Weights of a small GPT-style language model, trained from scratch on English Wikipedia: 4 heads of 64, 13337 steps.
Each number is 500 + 40 x the weight over its row's rms, rounded and kept within 0 to 999. Layers, rows and columns count from 0. Numbers have three digits each. The size before them is the row's rms in percent of the matrix's.

# up: layer 9 MLP up, 704x256, rms 0.1, rows 146-154, columns 0-255
# down: layer 9 MLP down (transposed), 704x256, rms 0.0942, rows 146-153, columns 0-255
# gate: layer 9 MLP gate, 704x256, rms 0.0964, rows 147-154, columns 0-255
up146 100:485535499564521550522565479505503505465513453452506497522506553550433553580475449434480475450527534481453559512526509419546536462608554547488550584430550411525520490509580503484473429579496477471465483525551511538478470553535490535426517518501460539570529469534502527559514502464519498485470487474482473554500443461470529588530513504485464462535451484474492462490529578520458553501524543469510563538476484525546523458546526444601469518522477574563500472476522523467488521518473573488584472555426539475512470466500530550560547408484528485502499498478466445518523493508547538559491529474515535522471447500487446473590500538484538514511538504541502506539517511528559572516489492420455498501558472502559544529521441493504474518543510555439512490481430512490494603459497436
down146 100:521509418472558459545469544537474493540479547480450472472522528556511504477454518461529505473499508482438503470559525500447525501550579515469512512519461529499580495484511435485523503573561532429505503506556508486582420544498406437571439460475474519544459500437438595494538482493493526536493531521482488471574446507499542470537518458474456493467521559443536612483494479458473522462539598547576508528504426531447522490479522450546466527500551540553448481559482524525536484526491540540547479491537435438528528520506533455487537414472465452561563507530538464480525542490504463559489446474456439392487463471436466526532486522460487471494498528501479435493508482507532481490482464485478399507556457489537542486468513467509496596531523495489495467398502516444474533547481468
gate147 099:483493522576501464505506437492425430443481471523433498512475460491540525457545412491545507555396521495503534516488485476440443472480492502447460505488499507552543477486488478533495497407432448530563491504519461524521423471446558576447491547472548470587493472475487471474587465526528521515537483522523499529504529480542520537516445473517509484466503481536507437458490472522452540497604437520472435469506541541451444503528496543552508529508470546446475511466461506469506522450537538541490474464459548507512464466555448505489547491509548481467449489444483489522477420646443554522568496443508523512480447493472521501488443517445517538549496479513481583451473514510466551518509482456494491617470455472522565524463489424411475430544463488473556572552500472518555516500498532
up147 097:486505474438516412519439508487504546440526535564599485479437509555501532549534434446543529496499594523488567503443532514512508480535417485500484461462504528439456519412525520498540516460561500533531467508506516503525458514479529495468490493436479427522520458530493509599469512488534502510413542535541449525464509481514558515528430529514536424461461503447339508453433512546515542510414534484536532534437510522528521459441480477523588474497465549565428529511474534493555536502451464523531442519505492489498480556482498448518490504467504491557454481455487457533530506466473527495475505527561465519533495517515522540596427513453555451535434494528480463470500494454536435558548483503509595517558465483509555490504528560477456492477467483467515509564489496558486490569459520
down147 097:496499503488523511549455552485458466455449422463406538566516504463539484474515563487552512511476480499451454507496520552511509521479523494526513494525517514531484526502536605507548482509476461505510455523466428428573524460504545402481580492526527545416464512473534485507491496508512567535481506530551537576441495485503496517509471510407387533497498480476484595518522523462541445576519451487427432458511513530405522574516491531529474541512521482452516466504550544517542503562559528502508561488420621510517535498470483485570470401535566524486488507498479495585461567498499481538451514430486567513443495485498515527534522568480484510544471475450488517493517529501468497488490490476544459562408483497509441495541509456526463502539470488502477431430526426492562512529561501
gate148 102:509421447506511480486522501539436442396500492441484496492520519509511449537542475460465441502478522519445496454428497563476490438489539488487407453491467490482432533484510454510533461538537473472468523486501541491501553519427520541517543539473483490430495453527533510493545479479486477515532483506550448572488487535461520533494496568463459548516486526490434485479606460458477505486519482430445475565518429519438474562479449455444552482521489494522522493521507505571527543516551590491529476432497570537546568523511511468506521590482504468527451518477497510515527505484490530519451491491524520457438504523450511586482479502465461425514446475514578451517427440496478475408559442484513416474543541535462483520448461442521550474474476474500546577543480512596506458537371469
up148 103:585530529447538525515549501496556511493487483561473558526504488438543479477485531472468544457576570469478403507520487519565515468381460482440489479454484503542546522517459497494467517475423428528475446559475528510473544451467510456432531481440513564468524442553459501460524480525536433527495515474462511597483496473495505524448486571500479427531490454471474427499507486546525454499498443498481472471422510520517492446533567526552543582456514462448487515578546541487485494544527477393548572509548564538468521455515517492554487512485477491446507518597511484482468486546442575522445521462480526592478540494524543535517469569496509545466478480498503467539489492488380489480490514458490514544471510453536572496434496540450523475477502471475533568470554534481538555480483518
down148 102:468516473530463524492554502449513574528476540441443530498441420478530517429477578460517507460504520547526392501545478402494495530528474528534501499500508505468475458545510567521480512528519544544502462511555492477513471529503542473500554497501533535551487436545533474534446536570575462480541542600456523447477518522530524519488523466501466480452521459538558470523491469472509497455514530506477495522483581539496485514548501520550533540468542536480458487460615516474462571486565551395460492423473553523469456550466550444523521489489480491404486442560486422527497517531515486562483489528519480498525478504524530487519493515522508524486554494556499552466515482533504505596542521476481533408577525502509490491493579520459425561537557562449551535510525435508546563411576535
gate149 100:522490488518533581568512515476534448452507483533496494497453515493520490528471506490451509481467498507442467497396439525527546506453492443448471519533542518536516545475530432520464528529460509533427504495511476451445507432523625525524520523472468593519497506479486522466565502495449548444511575532493439556472470423497514538526478595514502526458473476491496447523492448504477524491522477507470483502488511536472488495555502459524511512529470456567507484506504551513492556484460545535515458490453486561502543512477513485557442520451492464477457557477476490453479449497485578488445538523529561608474480516493621589529487491492443393497459435524452543505436477526494526493495544455433468603507465569439431544586491520466481479495484448494494495518431475524583591555524532
up149 100:562443473499524524479542448497421486497529498527529511497436497451557476463439396488530473548483482496501437541510440496515492521538444488505527540525467490577505544394591484500513524430492549456516513548481566495513489506468532542506505590433525453501422540526541458515530466451456538499524495488518546534501468480547521444524455517500485575483486455498426522490465465477412533464488515490445519527517476488580448444535516462507550497480534430440504413503558529463491478535463502500531519508441544460513427463493432509492462587467449461526569549476488512564471450426456492512447525518495466557436465457446487474523454456475532528452418518543437555485461510506463568522508501572432559497537456507550512522559472410486537474523498483508442487446538542497530546487473471
down149 101:535504523441550516502525456551535497503414434484464534496500491490460450471479498540529522502592547495531475454469499514537560507536509522501516476482525474545452526503544468500515501456494472459485463535502521515502444457434558467515490474436458459493503514487488468478506490537487522569556432445510491491424554507475520526460494556475497529562474468445530429507557491502461589548506523511587493596494569506515486402505467531487500585573512528548514551492461577534454526517502509538529449490518497443470488550456567496542431460498502627433480489479599451482591455485481440516461432463466555478479542521486496454480513507517453440543502443482549538488501516566425537472514509553456479512519542570535503436497493544511427535596432467502520534489428456547496495533550498
gate150 100:435561476497501515532461469538561464454514522463507482477488531511509531538451486559501555454472540553518524502450488524530462516483556553607436488520487533530441479475407478502501438509437481482539529570500489524516422448456456503503499464396531576502520482490584482541494537478485575472531502474482443489498492461509492518542465437559454533468418535529494503501548484536537600455557544526506408411579509429508504502461513514475551544550421475467483465480497485515520438546514546490487506457562502504492519495549459415513556508509540528433500539489507503462527432495470484472458532516550542526531528529527555528453464451519480462434401482528451473517449499454527448502458530551520497508520454567468475506450516509468502520545581443538444497497467451505420524585471471
up150 101:531525544492476543562536529452487442500551444576490565504474532421492469461472455455495568417537552550483530523539493465528508519481470534419603486509481564473470492489450502474511515481491462565473515476500507478551518491526565478566495556437418471502551540569514528476494477502491500469477597496509501438451471451492481485455473460604502549514515452443482478524497472479454496530510528505463496538452560525459445503474534493544516485473586519468518507527515547491558462525559507469532438481576444496490485499464530492485572461552456466516511529499502471509514511538541538507537518489453517490549497505520529593542522481529501584531507448463389518531603476520511521503487464472484473462526645489455478601482477493506519485508420444487502516368523521507538472469513526
down150 101:541461545513551503473543516541510444508521465523543518552477520534466518538521472542489493527486537544545481447557445478548491494531460578525565456524509502402570492496480503487508540474492370575527512505519518471438486538435570421471516530534473440500465518470461459512483533439499521480453585490494532607528489513474440564534524508449452461488465448545470541476514498400487481473478512512490481457568464496540531465540502507581510537386533546508505470486587546485489421470493514525515531538398491472503504553490513458500560491480502479501545543482494473459546466507483516565563554485540483494480499551520453428493542439521509521499536497539519564481574447438465478469475506491524492533515476512459517460471481501530385519556587518484597428474462490529543508534490470
gate151 097:477526522512425530550445520549528581493478436421465454462512516516495510511589519444472501597579475503475559504505500528533558558480492571480508472501492467585475515475528496489560574476574462520427502503507503536453509495459528525510466417455493514534436507498516406559476476438492447489555494536582470480460608474512500479512471517564549545476567530487476437506485499510528594491476519500474503553451519526567470494476513452465452482558544540505457503541543502471460502489563468470526550462572532536512472521502475528481495581497456474479481503505500505484431533531467504477493480476533540516532470520517464481581494504551446437425571546422511462478497444580492488534450523497469570426491536502436478560468467478500491492428546548544488456500557495553487566551530456
up151 095:543491474539577595557480471510454526506543515452450507506488519470527445550439563487537512455490547504472462503518496440487497448423481543442523553532433461552468470560467485466533528605491485575522469503529492465472431563387548492524521518521475566460515523398561402455491488447578515512546571499513499473429465514523449518479496434532561491529475477547577565478462486573428515502534504585469427494496505513443532495539482568425453462473572539499464477556488479488489405499490525538579526568501487504466548498483473476538516506501482459474518450581516527434490465507482584477504538529512503443496523528503496531499465484554495517518490551497531563441462537485485487571489444469462440475519534533486499449508408499492523473482480512486528501505464497472506492503486492
down151 095:453508500520580437544458532416491532540538514502429555464485517505486536463538535482458470472448482560525542427491493447454513529502540437482474475425526526473452467534469546486467425517563528551472456517576470504523444515435537521571427517532473515540476538477545454546507478488429582497528444516523543503524461489461535554515588526564498520464539475549555544540529505486465564492493568456499492493552539503397494544487479500487529514450587516538511489491473487501464444443575459528570470425470586488551439422564465537451548485490476509476506502510523494469436499526536474584540459496484478509456453503437561479500487484536462438487515468515470497514472488534475579488528480534500467420471436471497503471531520468595476499545486543551516543483477517600507474546491491
gate152 102:489552503438442510448495582423531569450505447427480464516444514541461445536482466424549517522536526469457505469503503573489418459438450439512417438521487466470435545506467485472484564461447531518481484520497439552469474561520510514527541459405459489448467530502551449492457554488502497415520497531480454469564513535462462488595481459512463500443511482515464509524417475504499540513487446525539517437468550490398449475514502472476489514436534552474427553497458511502568417542576519509533441415526532455526427477523498474523510523552422391514483456511527505502468470440489498504546518487451516510492461515493529568531493505509466478521468461499501481490470558501504581500529540542523488521445556446463484546497504502530471459542496518431508508483469532520440491540448463
up152 101:513581497508531521568478473545460507553443516529469461489494471533409526516518450480510458557497537503507500473539544526506441564533584644486489481477492473572454514506523520456502484484511457464518467489529530475498561481468440511525437522446577498513502413473473483499516454490505556434446438551511451458429522554522519423544480524465429499577512505443535515397558488498574509533531500527618510563541469528480573562443522479559487493505422498510504444516448457474522543481473503456489459503467518513423506403453538497564470515529515533502496572445494486484489572541524484498480539512559575474447539445558559538474561527563487513450527510460519515518494497485473529480517497433452493495460484472489525514433481547455561486495506546480480481505455485455479517441494522
down152 102:552550488549463508509540491509572449467481487478479607516509478476474473455460546486471526402530452542462507454491486497502513486508484517468457445564463540421461524500461504539577494546483511546501480553542512481554579543465559484519385537536441565404503519524524409452483502464440609514517517422521557546452479484536495438457529496491439497560530525497462552518520473549517483449555515435510498524481443490453484506525496508546479427479534471551529488528582447519489525501485504524418455439485478499501504480540497468503491498444504523523456489511482474476483475524521502509463506496529485467432470429468477514515534521544523496490540572462498535474414458478463465534544557519455545501546555401510477505484546509583493380483544457498439524457468569495558522487498565
gate153 099:442533485435473482471518472448518485466493504457469475525520516490547518491514471498488547597582492492518494462498550565476529584552450489489489493581433430533497499541519443563520543527489421550538499440440460513502426481566560535509505582400532503478557429558428521423561512535570539489473494533513462532471522565597498503554525478451546499501544547542496558465470488511527473464470518543487444527510414496470509502410491447528537444487469454512512481552476496480394531487489500540495458425501497530509495494463566540487496490520432593480437509478437444501532472493532537498449509487535482480488468560478482544502566498528458524504479487511525498452469502530463423463518492509528570478500515521441510496441467507508482544466502481601583511473553481563519454515457459
up153 097:461519549427494494463555570489483508548501505577439501489532535526490486471575506508486509475449473541546505518520549585573549523513485454477425510550512564642423469523535512517488530501513513398531540503472577497439473528460534558472462492510544497481527512506489439461475498499478552476509468516523443494458508488520525521476537489452537502507514518479485498559542525484527437480482524485435373536571446462506495483497507535525510476525479478453491588498496461461505574534548473459498474458465529466461538509458485505502560511539515501410508506451533493496597432497562491463391510558455528550529484515462432494479525464480406505425475457506496456469498553533553508528435461478499549510493509480476539492527508425506460462455534516411495418570536476493519535449508427
down153 094:520487523419445504418496463499518522508431511528565446515621460457493517585532509469482549513546510512525502488571576517482577518579564523531498528561498513495536481528556421552439595553429535525486503488529537492468449540497486509506413601526529509550532426542477527502512473518482464524524466448501443484462526482502505461504481544491550506466521553493484494531502458574517487529510481505464497487504489570474529577589516447503487464542469455547473505503525518463495522463487546490510487420512546453489463492472435592500567454497555482493492491462539549528495457484475526372501428487496483493397473520503499461529550588522502433518472488501569525553481479472503491546469541488458563476483501442432454411487476522479483564545526482519459495492485473541498540500505557
gate154 096:515513438551509524498578518501489458516484468485442559521537499501493477495569483456419512360512484433495472467438508491473518444585491513597541510592483529501528539496449518530491464524477439560568492446456507534500536524471493500537476429480475543585463545544523474511451544458508533443454438532530498563536518472444488495561523542529503507480534439464407474481500559434525472456520440517532488560493507495535531497519501496500545471576440476493508474472548442470573420541469509572580492462471458480538447549486469552488513557506452561495557522490520499542546469399464585502487473462531499513449515495457473483493483467457510485466517530449495523424480511505420486465469505522485502539425496545491497536499473484478499456408439485508496474508503449537483561427556458
up154 094:516509521488489602528524490464489487483448524502444507463552429463497427486554486548565449523516497422543498503553469450525448454587506461498562541605465508561479475508512482485471507408489493493531487519492488574507511485475492495459529501488477494564517521487522526496448473480538514530476455492489358466492532548481402510439485456485479552544514472508433484487422523518489501498546467508447579502497494564489526527529486469470517452555503440475548492514583545487513503462500527492470599541496482465544429498504451448506534541474429445530492518482459509467525464510512547520478458528505492498459516580517481469425488443443545550491533544492599474476489501517551458579534543508466583532401495493544486477553447509534513490508476538516451374546562509509495518438453507